Each number is 128 + 24 x the weight over its row's rms, rounded and kept within 0 to 255. Layers, rows and columns count from 0. Numbers have three digits each. The size before them is the row's rms in percent of the matrix's.

# v: layer 13 attention value, 384x384, rms 0.0434, rows 72-127, columns 64-127
# o: layer 13 attention output (transposed), 384x384, rms 0.0511, rows 72-127, columns 64-127
# q: layer 13 attention query, 384x384, rms 0.0449, rows 128-171, columns 64-127
# k: layer 13 attention key, 384x384, rms 0.0457, rows 128-171, columns 64-127
v72 097:149120163107064128119112133137129086134140116084101166123143167120120083121111149161150113119132156114130088122113178136135103125128145101110140096173144155113116125129092124122129131119125111
o72 092:101133116153168123156153125106094150127128129160113109139090064154159141134175143074121152122135130142165143120139126091119166117120152170127166160113147121071144133123145113128131134159131135
v73 098:104093138135136093138124137127119179088123115119126144155119150152100121112120172160121118177131099158100120121082087135097138167081123116146133172094140124133155130067130123115094152111100124
o73 092:122149106113157147113104102106167098162169142149116120106091104128127147149094101103140117083134112110126134122142175118117127119139106154141112100174107140125094121152106132093118122096106152
v74 089:188144095167144159112113114153126164149093116116166146129127158145145152138090140146086161110108115103157107144115201167124077129127180081172121115088115119162143168124124141091104150080101117
o74 086:084123116114118154100172152124136086138156126168099125129134133128120102117163125112123099112118118131107155123179076083098160120073126143125130141164164117108098081139113150157149101149158131
v75 098:100112155113103134124160101123093183137071129155128145090139127133105134083105096125116164119167113145117114126171096146070130140115135142136130157103095103107110117157133140141107125123117066
o75 096:146130088118143128131084146136161105098153139123133141190133125122117102163127107186146143151100116128113135108112164143186106108151141082135106104149130149178121146107132118127127127135130171
v76 099:075133150134110127106097123127152106143145107156121131108122091118129124131137130077107153154132129106141116133148098123110141135109117118133104155088124108146149137117138118129106134131135103
o76 098:184138109136129116137134099136107170140141150127131164146145143142111094130148126152137086135148142141129127130134102135145109125138174124082132081149123134118150128141141171144136141140105145
v77 101:147091149127166114115082115151158145135131110078104189131146134098122157070166124177106122152104082122141134127114128124146130151099141122098118112127132128136114148185105128124134133109158143
o77 096:105141145156140166118121155127107143130156153152157101126100174152133083137128092057143136128118161129155128146128147134135164116164092139156158126142144124127125129117141131113142161140058095
v78 096:154161134100188128091117132133170098121155113108132113142133108168093167106093123162114158139161129144151125117171140120130094143131147125156119120153100128173106108138149163124131139155104165
o78 093:122119134146089135150144144150099198136144146151106137124157149092140139156167106129147104144157145093114115154142130126144134135094096148114153135142127137120147096122111109114119114113164076
v79 095:168088120137178104157119150145081124098163108117111141123109107101123123130111097135140113154118121129134147144096113145102096122111137131110157142117172128093147125101181124106169071085077144
o79 098:118147152124079138118127109117192116182108104162137129149141124131069154133152172137126140089131158138129144131132175135125167137143144083142120132130078141154166126159082142153122130153134115
v80 098:146116123119084136153112111153142173153110146102143135079143145106165157147108156155120105130145108120137138149122145107135145140133126119126143148132164128109075102129127092123140075135133110
o80 095:108151151135120091109162129090127130090127099141114126153101128147112132118151126085112114129099136132103137087117134138112124089112156121137129113115102132154158140111156131152101175135136173
v81 093:135126142170147130137147109111143133108110102114079128142126107097067111120143086106143108148129120136160074171108136136134129134140127142141162107124146159101091177128100149125130107157130139
o81 094:132123065106152098096144131131096120114131149152138139122158120106174138139115119124129144094104115117113179081114137126075159118141079146123088161138113126158166112133119132106111130122132126
v82 096:106123135113128131131147094093114143119114159167079060139156155111170126130117099110129099127121120141153123124114102183108116162124082156119135128138102130086114152114143150137120133158107143
o82 093:142130097131122130130124127172135114108152113102151201110127105147126088148144145166131120131158127132120127125134124078169144109088175110108123117135116101141132136122163115102141124079134123
v83 098:110141129104107154126105117120146143140139130131124093189156131131140146130139125121083114151137169143102107120132136136088108155158142099115136116098141119138070150092118137095101127154118130
o83 097:149102155141148082159157102141107129107111091113150133130120138126119135115122122150193152134105090151174140104110122111156133111122123157120132122121129130131147088163132111167166117094122117
v84 097:158122144158141098130065152148121144125168130152145133120150098155116143157148117121130140158147151126128128091098125145146132173105155107116142104161134101151135115120133153156129104084150139
o84 095:157137140104126139137222128131147123141095133146130119129132141132131141132118148131106109128128104125119131157139143108160100094110137135155127138111117135126125143143105132116129136162095129
v85 099:135144155101093139127142128112099170114100143142128136129129141125105087128098143124113132118133151159158114120098121148130149093124129163126130124128125129152172116131135110097113123111112171
o85 096:128124111169168117132121132126122091114148147092101130127112104098132141146147122152149121144081108111116098159135140154119112148140154089134118112094129109076118111125132131134122121126141117
v86 100:135126151127120099120116138130182151122108100082098118111122128118151093101122158136113124124117083128102121131136124135118141133143126115147137150167136115170103111105129071108140103110142152
o86 098:094152090130156108157150130084067102177127141121138104141120114130079130146134123127158114120136164143180127120107109086115132112111146114114118115132173144092161150125123177125119147143131072
v87 100:158121106070140127140138115082115169139140142107136121144162120138088157081139137156123121133105078136134145134052130127143120110134115166112147165138120099142116139169144116138174105137120144
o87 099:109119156155150150111112131172119114115123087101126117095139156129155103165080145071132165145141148137120118097159154119130146155099160101153102150066130173121148143127129163111136117138149100
v88 100:147118109103119120115167130110147070150154112119142106105118151143131182142156127173134131120116094115175159148145105128090179182102086131119149128103114108081138168147149111109088104126143132
o88 099:088144159135115169132085119123132172124117138100123131154133104157130087083119131099120121140190161174101101102132138126196108122122165134109106128133147156154100099141087136112198145128155116
v89 099:117138122092114147110134128127147140166129095139084088107156154106194123100133132073083120140148128158132146106085108155152133086141099141178113100095145144152120103137123095134115143121077172
o89 094:124116134161139099144122132106133145128162116164162159136053108132110105178101121164161139138131108119149153188116132108094136150126171149081116132123122102126131104118107155143124106116154094
v90 100:090137133087153112147123109105124118108115175132129153125104140136135116154127109154120097147129178124132128172167158099129111107138148139137138152136117118153132101118106157080130141131094096
o90 100:156117134177131172104108195127132096141191079104163106105152157118126139113157126103160128113122099146123133108112111143129127136158103156197087106138132115115134097176128087182130104125167151
v91 093:143103096158137153088149090150095134150116177129127092150154098120092152113095113149143105134081117138147097114091129083134150111132149119144123110155155184118161139138119123121110135114135089
o91 093:099134142096124142188101162126139137110123085152095144125089129101092105104161139151120154149162135139105139108145144122109135141147104146100101144116121092131080107085146129096131129129129138
v92 100:143154088141135158104112108088117085172105097145120160133142121140107060101111102148092118143102138102121121146123112097117129134157171123107136137162169098120112145112175133134131179172175134
o92 100:129134130109128151160123105150128139071134107102114100124119133122153133119122105140144156107139131162137119112132120119176128129066125175138124120120100155093189125120108094107100081109147135
v93 101:128118112122143138141162138180122133107130148112143082124114133115106102125095157129158052112104121142103063104133120157150108138080090126118146102172162152091154155143145141097159089085138100
o93 097:163132131110142098108070126116126104134129104174119152135139113110141154111152110157117186145154131101157138157110125127096171084141123139135136136120134145141092145113077104135096160142141125
v94 097:165127170118099145105115113115155138102110151110139137094097101121149114133122080115103120098132157109126133143164119148132179090116077110122121110129129173113151147143152125131093086125125142
o94 099:100097094116135100173090125100083121132136140148152131147131169162149142122139146147171120180168145137106150119133134141124106149161086161120141111145094111142148103131068170142147141135165159
v95 096:172144143115120165182165139101144148195151158127138139127136148157131094144110087126110128173108115174138143130167148118090095126156157145120103125128086096184149147149168088124135083143170120
o95 094:085154116144098122083098115138124103078110108134123165105102129115141157101157150105168124114158103107108081118094137101149161120126116097128178127135150188081126136113115183111103147088121109
v96 096:079071124150136104190119125114119120140127185162084110136144132107117119138136126163136133149130113077149129142146104102146141086137096172150126142106065132118148125114113134143176100144086112
o96 093:137205130117098154074112161174145136139139089093150130116139136153130120148085133138110153101126138163097153144176150176115142152163118098093126149094177134157116103130156143120123142129140164
v97 093:134102163137114112123102115169121172091143091121110161109105071131108142107136131130155104140108149156157130146100140141157146062104119127117125119122116118130079111142139140153135122119136120
o97 090:091162124158124097128128103120108042128140147129121127128155134111133113102122123136103132144126114121132136111166130126085113134153136154148136105134155139109200133131147122130121115125077135
v98 102:144109112132121144130134118151118139140157150111108125121128105117104088105116101182148145131103144098096122125134114135132157174162123130126129154121099140096147169163155093109125113157144103
o98 100:138143118134149114134154137093103075154121148132151142121145151155120140150152152084137114104130133140138135115128145121114122113099096175109122104124155139158109069089100157151149121106091164
v99 097:111167121139129097114162122147144162127129081143128134124136139130112144093101108128107096119119152115115117143130134147165129120116150161167090104148143123124116122090116132132116138109099116
o99 096:147083155135092116094098145116090110109121167133119122132161129116129118160124151117135161112139083118135119148096087096091092132129148117102152135128099127133128128137127111146150111171158121
v100 094:150147136131126129146135109101155142149097159131115149088129133148146169153142114098108132141121108130144127148134162119145105170109085093124158107143125109121117099084124135164170109082099092
o100 094:105143106127100127106130133144106137104130089144146123143104113121119073091116120149128123113096141128139160131148111146153156130148115146115115114149135130136108147167120118121080138187140176
v101 098:099146182123125113150134113128124144100142107133129204117113131149150104117096135111069151146118102133120121217117148111109117105135140103113103148091112133128119134126104167138128135129117094
o101 096:145123092126142094129082123130123167132124130122114076153162110117093136123146138160164075174141139119160164073141106144120124157155124113119131121165152112120149143135165094131102101106139174
v102 093:120138135084132113121167166109121140116148141113092168117138148113127113154138169106125169168114140123132118123135150096113152082103126111111134122111130166103176106154122123084139115101183130
o102 091:142133133188151158111096100126109148160105119116120123157113092162120162110121084145154073108153098169172129140134142135151127145123106130155133093127103162119087152135116117158101130167095143
v103 099:128098153100174112107147123163100105121123095121164142169140088144095119115118168132193157126097147087102165174153171130154111117155107126102166128084118178150144139143085158110122165120149133
o103 096:115146096164096138137119118092120139149082159139111112109115113140159136154106093147086087148101125153145099086100099137100173111147148127164095123185155106138124113107176120139158093134092136
v104 094:130092084129101115098110139133155155129103165143107110185121104145144113127133086141157161125133158098119150103109159083126136098127090140161154137133107149138184130152119123115170130152111104
o104 095:099145154120127122173171141097119121145142105140134150054137126151142117093121189127103124097152112156141135126111098193105140175142123116106099127135112086119115107147155149129079106071151118
v105 095:139138114096117089169175116145086093063095116092161139111083131160134109078129116154120153160124140172160124127124153151126102109130091126120094125087151119181155126165121101155143115124126151
o105 096:120139141163124129138091150121174146210139127154123128176125137123142146181125138141128100129102111097072097077137103103107168123124165099149107131106147117107131154099136146084106143125075125
v106 096:135067116108129090115098106103129148110149117084121166104120155152112154137120151154146146124142159121088082142157102111130122121122156150120121149144124124139095122144136141107112117144151128
o106 091:124148149129115129109160128135106134138141158116154073138152100118148127132136149157130167129165112157181143139088158162139134139131152117122132118128089138131118169132130136119129133124119158
v107 104:150094124143127096114141158142162091133111128101146127123122127157149154092103140170119102178105139164135149124109108151100101096116125172120146144119115109101123124157154084104115158139172089
o107 102:119102158097164142117142068123136144167159124125144128133115124117127119141142107093157179099141150112143123128105136106135151139146154083141129132119142116104160142105126165138145094132095178
v108 100:142123144131142137101144124098139165141143137091120105116124126130119110145125123097088088169110083112127098146164116143130165099105138121132144136166118112132107157142148110169129144097142117
o108 103:117118133143122102139096120185142131093109127142146134153153135099153112133149147120185142104150141113130164104115152098131106124148100122092078125119176097084134103118104133102136132148120115
v109 100:123135099181113170172118129125083146146116127112137117139091171140173160145118156122143122100167108110051137167130143160101091106150132151102128156125091094140118133134125125144132127133130172
o109 096:149104147075129116109103126128132116113170108099119100123129117139091076131109113129161121144102129123189151096143100103147142138110113136145117070121148144103133112132133121132121111138147062
v110 100:137137140132116153094118116095152146121130140129131107169157153123149082137138157146160084124121124148112159110175152160123140091091144124104191125093130170170116113118119116163116139152103135
o110 096:098129123118132124151112119155152093133138123126183154098129111120100144092147118121116169121133163109159089122105123137122147173174115146158050136148137103108140127130152177106140141108117113
v111 101:128160125139145127126069151178116104126104127103119128143147144188117114157128155155106133166173128161132089147132152111148145168094108142139121125123089137091120103110118121125120091135113143
o111 099:139098087132115107151186127109111134138092135111144124120086129092129140120141100115106132148095111122115132118118144126106118107169120155155122136126153098146138138111154125122129160112113106
v112 100:084092115158170140132124130165149104120114119164121100104118157146114134127145152146107157145091149107178136108070125132119118089147136100075143108149161130107156129137108129159136100184143106
o112 100:119169118082143172098100147076093174131136105144179120151123102129146105111122128121155152093151142137115073151158131106168134177120129131164141144128087137147120130100150154104184142123135160
v113 092:059132114148146111100174101149110099140136168129130125128147165173140128136097111103144104143095158116156126145124109130165134125127159133109146100106107165162124144102141120160137145134123178
o113 091:189135130109118179140096165117129154136091139149142119142103093125118120109149143116105148104130120109100139142117135143134128125126089126151139157143143096129127095148137124103110143125162103
v114 093:142138133130158100140172159147109164173160133091123122152102122145098157130117129147148167154116124156112123172108097088120098156197145122128125146131154165144149145153081129117094111158121095
o114 093:127108108132095130129090116105150123080126103163124152112116104103092134137143117129094090117135141099176152093151123182118153122094131129156099091131128147152098102114139141123154143088127127
v115 095:154153136164150171151127128136133114142109152121103117129121142118149117128143170133128131168140146122142098127159159169125135138111123135124117177124124187115115144130144082140126113107094114
o115 096:131120124067097145099169121135088167092165097083137148121130143153119167137102098141162127101154143120131146113112085098131125105140096137125119088154166077136114129143128102107124175187173126
v116 095:107156157137085102146092115114099160132141159135109115105159156124155124159142158130084104113146132124167148135128133159127130183140164134115133122080103112158119131130152120094162135096116086
o116 095:134122135168161105124145124147150103113135116137161159149097124116109127087124115130182123159126116124099111094137140135161121122137113148112145095133170131097147124143084106156115118161147219
v117 095:122090135154113082135128134129146160135105120095147143104128125119109122094118155106121085052129119101157135135184109117137174155125142098112134098095137171105164156101124151152168128118118105
o117 093:146134126082140115104115114128078080138129105145093121142124127149159121139135148175144117176153107119123119116087143117127100114143087155132100135092107076161104124156086098100092147167135139
v118 101:112165157135154164148163078148169115068175159072139129169124104133146151124120107105125130152148152094145157110089142130132142145138136126137146152156063115114123118170092139131175098169144131
o118 095:141105132146108092162092175113118138110107096158117146109147131122097117157151130187108167127093121191151113139145117125191120101134114169162099122097210134103135109110148139134104161108074160
v119 093:149122092134165088112106131110076099146094146123181118109172147133093106134106093135156142114093125120140129147110162146108142118147113118101111082131152094140102146142148079154157091128126059
o119 092:125132160143132110144157119123131165120162137118056127122083124082145147108164117088129129139160137146094153135139105160139122171130117091124167156140100140111141101090126150128127125160108170
v120 095:118107082118105082107171121125087192146129162115163098124086135169097109107130158145124111125157106184141152107125120130093127120167172135140112147109166122110096123131095187122139110155101130
o120 091:093118166131129114158087149123139092082136128124086134162150134117144122154132086147141130123081127073146126133152101115148095115093100112154103128142085133131151147130123109120120124049163128
v121 103:116145154134118133143125141155123121135162121176136095097166167104084135112164130086151123159136133126126110142125118101146135092121103120130144080173100127101124173137135131138165113146126133
o121 102:116119131134126088116124113094178146112136170117113163149104120147174108120084119152101107135123097118140142095097153130120103141147164088109130114112144120100140128133097120138122145098090086
v122 102:126152117126138136126175078153134149122147127132095121118148087149137114100099111157113115116180148128130127125111180154127123129121135140101144092144138105126146137108140103159114155086117173
o122 100:107135139125116123100104145120103116167069163136195123137134168151112117152154074123154123100083108115112139153120116114152133142132101117163087147139130136158114114156156142098131074184194084
v123 097:153121114104100169108132148110066175143110094117151136145118151139145147127109131141148153113135144116149127138158104163142130097097134147091100114146120126154153106134157150104094075123116118
o123 097:124141106130161115130140149140161068112141145120088111117131098146101108113130110113106147128087155148128096118154141074147121185109121133200145138119097127105117177133076109129168143115147122
v124 091:089061159118118151070149126114135148114164091123104101119101136140130151113115114138122116159094150115135108147108173125146124093147117092175118109145091137127130097127130111122145080138111123
o124 091:127161123150161125178120159130112124117102132143106163134124159126123128115147160153141117093147093140133170115134095171132095173109136120084125107084126120096138170124113151146143148139146139
v125 102:128141158113139123142108117145098135121140143147142130160133125159135098143160184167129145132127093124121157135129128101118162191144095142120170092164094155148108091120144158126122139128112130
o125 105:126136089118097162131133122127113127125122158143108092113162127128148152097104096118146125105143149125133119110159139166117101069130143121129103134133161127121120153154130121149116117125155130
v126 106:110155158108140124127135144112130113121108157117146091132146119131151082100153167152150154116185169112110117123103118152134102087105127117123128142172146146121122147159141095136095116126146149
o126 105:147111106173099097116128079132119128136153131116130123123142119120132126160153085092149090115094120166165139175108104075082144165152150126103113132074133119158108126095140130118195150125101118
v127 090:134148127137136165134082138138138126092122117166128117111141132146128120060144154145137171138082150127102136114129150119127116128161189198157116126150162148105093155138141152143144089131123153
o127 090:119122107130127133150141125108107128141132122122112122165162126105134134156176082085130119129183104137178118139109128142132132129088063099138113148090115133119138102157133127095115138118139109
q128 109:123092146143118133130129178136153136190146145135102107103107102113130133122117149154166118112125101096140144144102159100133121122110122082138156145122124132124111106082136140145120155126137160
k128 107:113128122094124137134108143130135134150163101136100127129156119100098105107157113155163140131112118090122089108094109136120122134155136103125125147077119153176089125106109144153107097136181153
q129 112:111128124130096117160089107125163152123130128121121147172128111138113107130137110099087116106132101104138098136138112144127163106160169089119105109126152145142123103146126127110104107130118134
k129 110:109159150140136089164117145113114152112108148128130124167108104165071156151142127128105115137143113111136129110152116115154124119109119107114135107137117109134127133133167109127117174123149124
q130 101:137121122091131099119150112151092134112137166138173090162111138118105121186120074154141100114152147107185135135146128131153090053152121135147138129126155105139123149125129121155109124111134125
k130 106:126128168141143107129142128136112134120119107120161114171135129106098141113111170129140126134142123118169144129101147138108087128129190135133119079115127127119107150151118124152119141087131125
q131 111:107174139154132121169134147152124121164127118083107137111095163105102124144111085134135170110153100149089105138078154129162164116099176175129069140148137150116109115102101139148131120117152115
k131 110:131137117140154152171128157124140108131123113105132140106119118086165097115164144150140133105128140133103094129106132139149112114074169125110117115151142119145138102081110163128160124119182128
q132 105:173146140136116154149145138126204129143109135163094103154092121119096118133086099133100134097121156159141127103133112146148173141148121140156099167119135131096104173124150138176149115181115156
k132 108:159127162115119113140117103127181155170162141127140100088099137061144121104100127122132124142112201131132102149107142119157151116145136178116130136108147091092124139133155109146142119133141137
q133 104:116123097140158123110143124112154135117129113117141178148167136160153118172121123125134193101104107179118131130147150120144153168123159151160141141160139120165140102153127169130122123137120154
k133 109:115095143119139114150155154162123088122120150107164171122144120163104144132157129136100160131135134146118163076171155148084129085178106177162082143167132113180188118115111110133113123091121123
q134 100:121101071120118102143095104148138134103127118135155118134146120104142138143091128083131119148126145147150094143146114117131142099132106124145075123093144128097162103137094148115158076146119100
k134 105:117131080162179133148101146145166153114140117174101107140153147186156113125111104137124088138138155144149144147133100107143120152115102119119114087173134124135141122124102118121102113166170142
q135 105:135137101112143162113114161086104140089133105146108141116100094111117137127150103142116110161155096148108104100150160133092112107117124140112139127121147134106137112163051127167114102116083148
k135 104:120146134123108115148127159125087162154116173092108155122156182090122135112166129142185137111133068142134129096120121139155126109164151185107134130111150124114130145137143127156152099112127138
q136 112:137123153128103155085133125142120114107137132127142121079125166157181128108098104075141166131081133175114147143129149110124131157125108111128141183108164158102141130156130156145174142113075105
k136 108:130155136128138166114129152131125097114154094133132134115113111111138074117057098075105122116113094145150164177135138137159150100136138153137121142098144120132135145140121136122141093114095079
q137 107:138107119147112131141142115125077157172141147130110142124098173089136110111136121102117107175133149126159095173099110148166112149130180125139133098105143091168069171128155105142127144166113174
k137 107:165113124118131116115154099111104163186130083094115141147074138109112134148103148136115161109163158099154113187147112078160132155120120130115152117101126092131114148130138116121097176139109120
q138 108:088093147105120151132073135132133146156122100144141118126126084085129133125102139105119134096129144120139122102160144147106139143123133086103111115085122098104148124135132135063096147120122121
k138 110:129103134100108098144152073141120162143126106109125110127127107058094150135107108100128138169117157204116112095121139130139159117140109109134104146100141110134126091140129141123091149084146112
q139 107:070105082125128134131156159108135113167135128118091135142131122111118162134142087117123227133098119129089098126177105135095164134092119058126111144129162174111134138132134154147116104107158145
k139 110:129171074149105096136093118104122143162121118119115117154147124152141160157113083131143146096157113127089107127150118176096152135116110087133132161119127114120097141120165088176109121104138149
q140 107:113199149139117115098156150131156118137133145129133160166142142122157145095106163078156095121097137176134146089107100144081122156150133105120110105113104093148088141119132155126142106099121131
k140 105:130155136126135130098125152113142136129146112126144154122109156125125152080166142112156121089116183151108126106115114080110145133114102115138076109064162108138122140133141090140170135098136150
q141 105:075122148150162146105158068135087112132135084131165150100071122133109126075162157125087121109136100155138100112134095124110082133128135166147150112112110111125111160100122121118146146096114112
k141 103:113144088131146163147168065085123135116113108150142146123112109139103091115139113102102140155119110126156162154089148151169125162124110121133135129130127127147143154078091105171172110122119122
q142 109:160123074112147116157131105117119104196141109118130161111127134155152133143120121116137136119143089094151133157123117066123159138144150135093139131126133150125161104117111111099112069146140113
k142 109:123101126136140121151132095109136113148111101062137161118159157134113135173145126125119118188144114124113129138135128070147137143130150117134133110136156106115137133175111113147102130164128129
q143 112:109151137137110123154153134098098141137216117114107141171156137096127143121105155126143151194147112146105130115102169111118148163161151110139139113141082113152171117132131148121143124127096102
k143 111:095146106134099098144112111142065107158150105127101108092117157126167136128142098186103131122128157151105119094117177124100152127117165151158104131141103057130135182106140133165101115132122131
q144 107:115109104111161137128137119155150147132123129129126129144087124139153133139156091091088110134127108163144111128143146127110139100146124160152137148095151149120099137092100130144147113098139131
k144 106:090143095117139168107129131122137117148153159152106148132146126081143099107131084134093107084110151186118095120100136104141129103134147160156144177122129148130103152119130177103136096158107174
q145 108:173089100136142138117100122103115172106114135121144155074121131159140118140117146153124150102086169124120127104149113134114116106119086154158098110130090108102133159130112087108158149121162180
k145 108:151069141119090128122137157111134153113145126125142128088137129138138117141087159163124146116134112121119154095152152121098107132130122151151158163111102161154120139128132143093171139149152137
q146 112:121126141115107134167124147139116132085155127155113112090141152146150097104113119096096098128100099154122109088092088133085158138133163131108092138141165111131190104099112132127136101103157119
k146 111:147108141146117119118131118099145116131146098119100154112133144140138112072129126094097136066116120169109119140102115114093119144149169078100120125152147147130142087099093143102113117076117143
q147 101:105142125123148105152107128120122143103134162077113125117154100169098118103091115122122144128135152130163165135181142137122114105127120127132142162111104121161152091149134102159158102166151136
k147 101:075145121125109187140089095166075145107153164151113179122142147159143140155122139147133097147123090142119137118106108132135198127156139125186126109150145151107145107153124118127129075142100128
q148 110:161154149173129126145087154165097096088099147148113105119141090177168107137081149102114102134147106102112132123167123120071115120127151115115138136128129117131107149102106100147143136119074153
k148 112:166148169146105124129132138117104138114136140176121114153103132182108121105109136077129117136125105124118144142134133094147078105131100165123173138093156147101122138137123146089101140125132151
q149 105:182107142088108163122129175130127117126123123120103145106168102107129134100120137105173108121147138161150128159144093123140084134133115102116101119156139151140164174133132126126108145130122129
k149 104:139102131109120138121104109165115137097141151124128146159093130112116138098102134105142129152128150181127108133106109147107152091144109086080117123157168141094143164161166109132084123120128137
q150 108:148125156123182138133165099147149151120137107155171139099118098165148154167119132086110140146110137108085120140127154135104147144154143122110108110134109121120142114114120144119113120128088151
k150 106:120127163131185134130178127167133118125115114111084138146124154123162124147110143086082158095119092132119120127122149102122113129112164118159114150095092089158141116104094148110156096135095135
q151 100:078142140168111158126088123133157138110119084145100143145177152078166099132102096122161104116161139103103129110119137093094129089131132100166080134177174088140127118079141133105144167094119151
k151 104:101138141105143118149140119132154123128117107131131148113130094148132115120142089108152118103106120127129092097143140136106136108198121117139089158126116151141156112143148130151080140125099084
q152 105:185152148104166107123140126127121149132132114129128113095175125143147122119128127163115116145119111113115083098133115164152108141104176155093109143167097133115154139111163179127069113120100126
k152 107:145113113109144115141132174179141134117097152132105104115165133052133098148122134097153103141127145111136104130088140130135111142124111159168120114139180120146162135119113140142087135128090089
q153 101:131125097128164131147130163116108097117135160186133157102110135179128135174097112117126150142140139119106123123122123160127123130128118161132061142104140105119150110100186117131081122092072163
k153 107:114111162115070140113119186117126135135148124149122114137121100147122130146119120113123155137097107159175113169145143115140112115173134145159071112129100090115101152133117106097114123077142125
q154 113:118153109108134093139124164114092142116128118098160142136124128082083170143141166129167154144105094141108129136080131110107130124169144150089135180136120120089150135106131121126161106116102162
k154 108:124120099136109109132123127115114144097175148110140129103076134100117095121150143118107159172132096121129149128154191139174145120179138132118121179133105107141119178152131185115160133105094150
q155 104:129119149142130111090110128109110159107177161157156147109114108089150144136106096149087128106132101120124182106155124143084148163169156128138078111153120113105114079142126127138107140154150131
k155 107:134098134158124101155117117131096121104130150127135130156122095136151175143165100172158122189130106144139128097117120117169129152154149093124082109140129104122127105127145078131109085165101162
q156 107:141110158136131151117140125081137120093146101141096107118096109158129151153137151125083121158133144148133146139145124117130099118164090150115136179128166135097118125125089093142142132113132094
k156 108:109160130178147143111108146153142130073143107136108111118111133096182136139125131111104101142132151113114165138162112146135140141109119102116097149166154114089100125110129088133192131091093105
q157 107:117136122138111144125108111108156140155124150129124102121155147126111143128076131144109103103125176096120132119154092081118132171124134132139113109191145138136098138112140072137128120161157099
k157 107:171144092157089129074157130107141133113070172146153146143119157101116100155107093072060123127116151133098162143167099099151127140135122142136084118110119149134130156121133114133129163133152144
q158 110:156133147147089128125113144109130094122119110170108123135154168119135108175139132110099131105143166107102117122149110126150138150154174133153153082135106133106096094106115167125140078121134120
k158 109:136120179128066121104154151145122130133127078161143107133114130145129118136114161110081119119115108084097107082103116141130191138119181109157118104132125110109091098110104160125132101111122118
q159 102:099145132126149143138115114131167087114105143116101124127100110144149103102095131133192108144143109103111123140083172126115106124069116093123181114109136147132166106109141158134119093144141132
k159 103:089170156133111138121129123106170067135112153087140150116115093146152133089174151117124115113179062120136120148145129092139123138113127133111162123122105116136141148124209128164138107157153057
q160 110:126117144149104112136139133113100130146158116145082140132138094111110102124112136121163104151141129144121122103143150147111115128151118090120198158137119143121102149109137103135134147140096140
k160 112:148113117131141134148117153111067167124120146171133136150131114119106122137134147165099113130108114107111129111134118075152082140083112167144182116154105117115112135095123104145098111162081156
q161 102:069100123150123113103133102150151117127142126184103103116143132116138110147076095142134112165111141090155165148115082113113102116125110165137104107111108113174088101163098101131105140076143128
k161 105:106130154187129108106085088114160144117158111102112137140166114151150120180119147126108142160074119127162110119118089132122191118173150156159144127108109088159127138125169170152126122136103115
q162 108:097098160112096152107122136125134117139150198115084079098147136118191110126134101151157176140116114109135109150079100097135150115094132109185152097114090129119158128107146124139112140149141117
k162 110:152109182108104163159100092151171083177162148121122092096141165118160136140122122104129104119114110161108108119118142096134135097123114119108127153093104093164141099133107139137117133142139129
q163 111:133120095129142132133131093165099095104129103113115131124121163120106144107147150150118125126123128109114100114146120138074126142136119142088130139138112121102166086159117147145153100129160174
k163 108:187111097107139133122121094124113104135110114120143142129158114152122178109126145102207151118133121131147111129101127132146145129135133134137125144131083130097118132135117128088169093135135182
q164 106:131123143158153124140125126125116146153092159134137139141143096105143124159140105105131133127156098148075080117148142082126087145083153131092114126151164133127125141106132088131125122105137137
k164 110:108109159110122100135099136069109140174089132150116153117157115101124150149117090141121125116141058114103125128144126122116100152101151125149109128103152099136124149072129103125097124142137130
q165 101:145126128125115128128115144113128085126157136126133139113142176138106111104166132154145166155131148097109122153179134211157130163176154083155116118143085144157081096153128161101099098145129130
k165 100:138107074114065126157122164149176134134114141137177119136137141123080144100169161159123179126134085129116125132124076145127177158120141082107107109182099198151122100133151126149118156133057094
q166 106:167115143098141130128171093154139138151137101106164126141124160164148126123116144106103092126123133129120123080128110125166140086163149165119124104132130110117079120169155136112168125118111163
k166 111:143120131107148132141182131180134120149106092099139148144146072158139111113112133129097094112177109113132133115144150124138135112176160181112133097116127111094136167102120177095126103108174123
q167 103:163150146151151139100154075167091123112133086119081101148124153131099145155085084139156141121123144146163130101131134166125099098132152132158115121126115092116159148127121105138181133077131119
k167 108:126135132133162131113178087119084109142165085079082096171125187149104114171130159144176140143117150194155134154165182161139117119119142139136143140138122125103164148135133141116127110077114147
q168 103:145138121145145149100142138164116109099128120146158097116121152110143163139108106143104113102105140168143118138114117176095174099136157103137102149079145104116062168115128095147139118115116110
k168 103:122156135121115107094145134139151105132106096183096107171114116107128109144126103106095097127125153134142117144112122103144127104126159122119131090095107174135129103178113085109164107121119106
q169 105:154091164133166177118141154151112136133116153125141103105133139121141133110152077143134125157156146139114124133116158140166142088124163142095123107118142127117145127126169097102080096122112112
k169 109:177127147146141133116116126179173151169103168129120062112124156155134178096156121127114079162128151132169113156131139088133139088098150145102109151145125122165109204172132106079137140143116094
q170 104:165106113102086131121126127179144111112130137139159130140159105123146107168123101114146097139136107138100048132149117168105113108081129131127100148149089113118128108124106095111090076173139160
k170 105:130126080099141077119117118201137145135110136151148119126127122143110140141102133113118127128119077121107088117176127149112132117100102111100084183144066142136107141133168162128138118167167153
q171 098:124168095132129150115131124102163136188091103109148153120125128125122113126080110104123090161170142092122103121146099124146114151140107098106155130115188112126123099121164105117123116122128145
k171 103:095160125117179159082088144139113125178110130086151102105112104111151170106066156088113079110134144102156125095110150058134127122143115131138077116131152118142147148107155142164132143138089133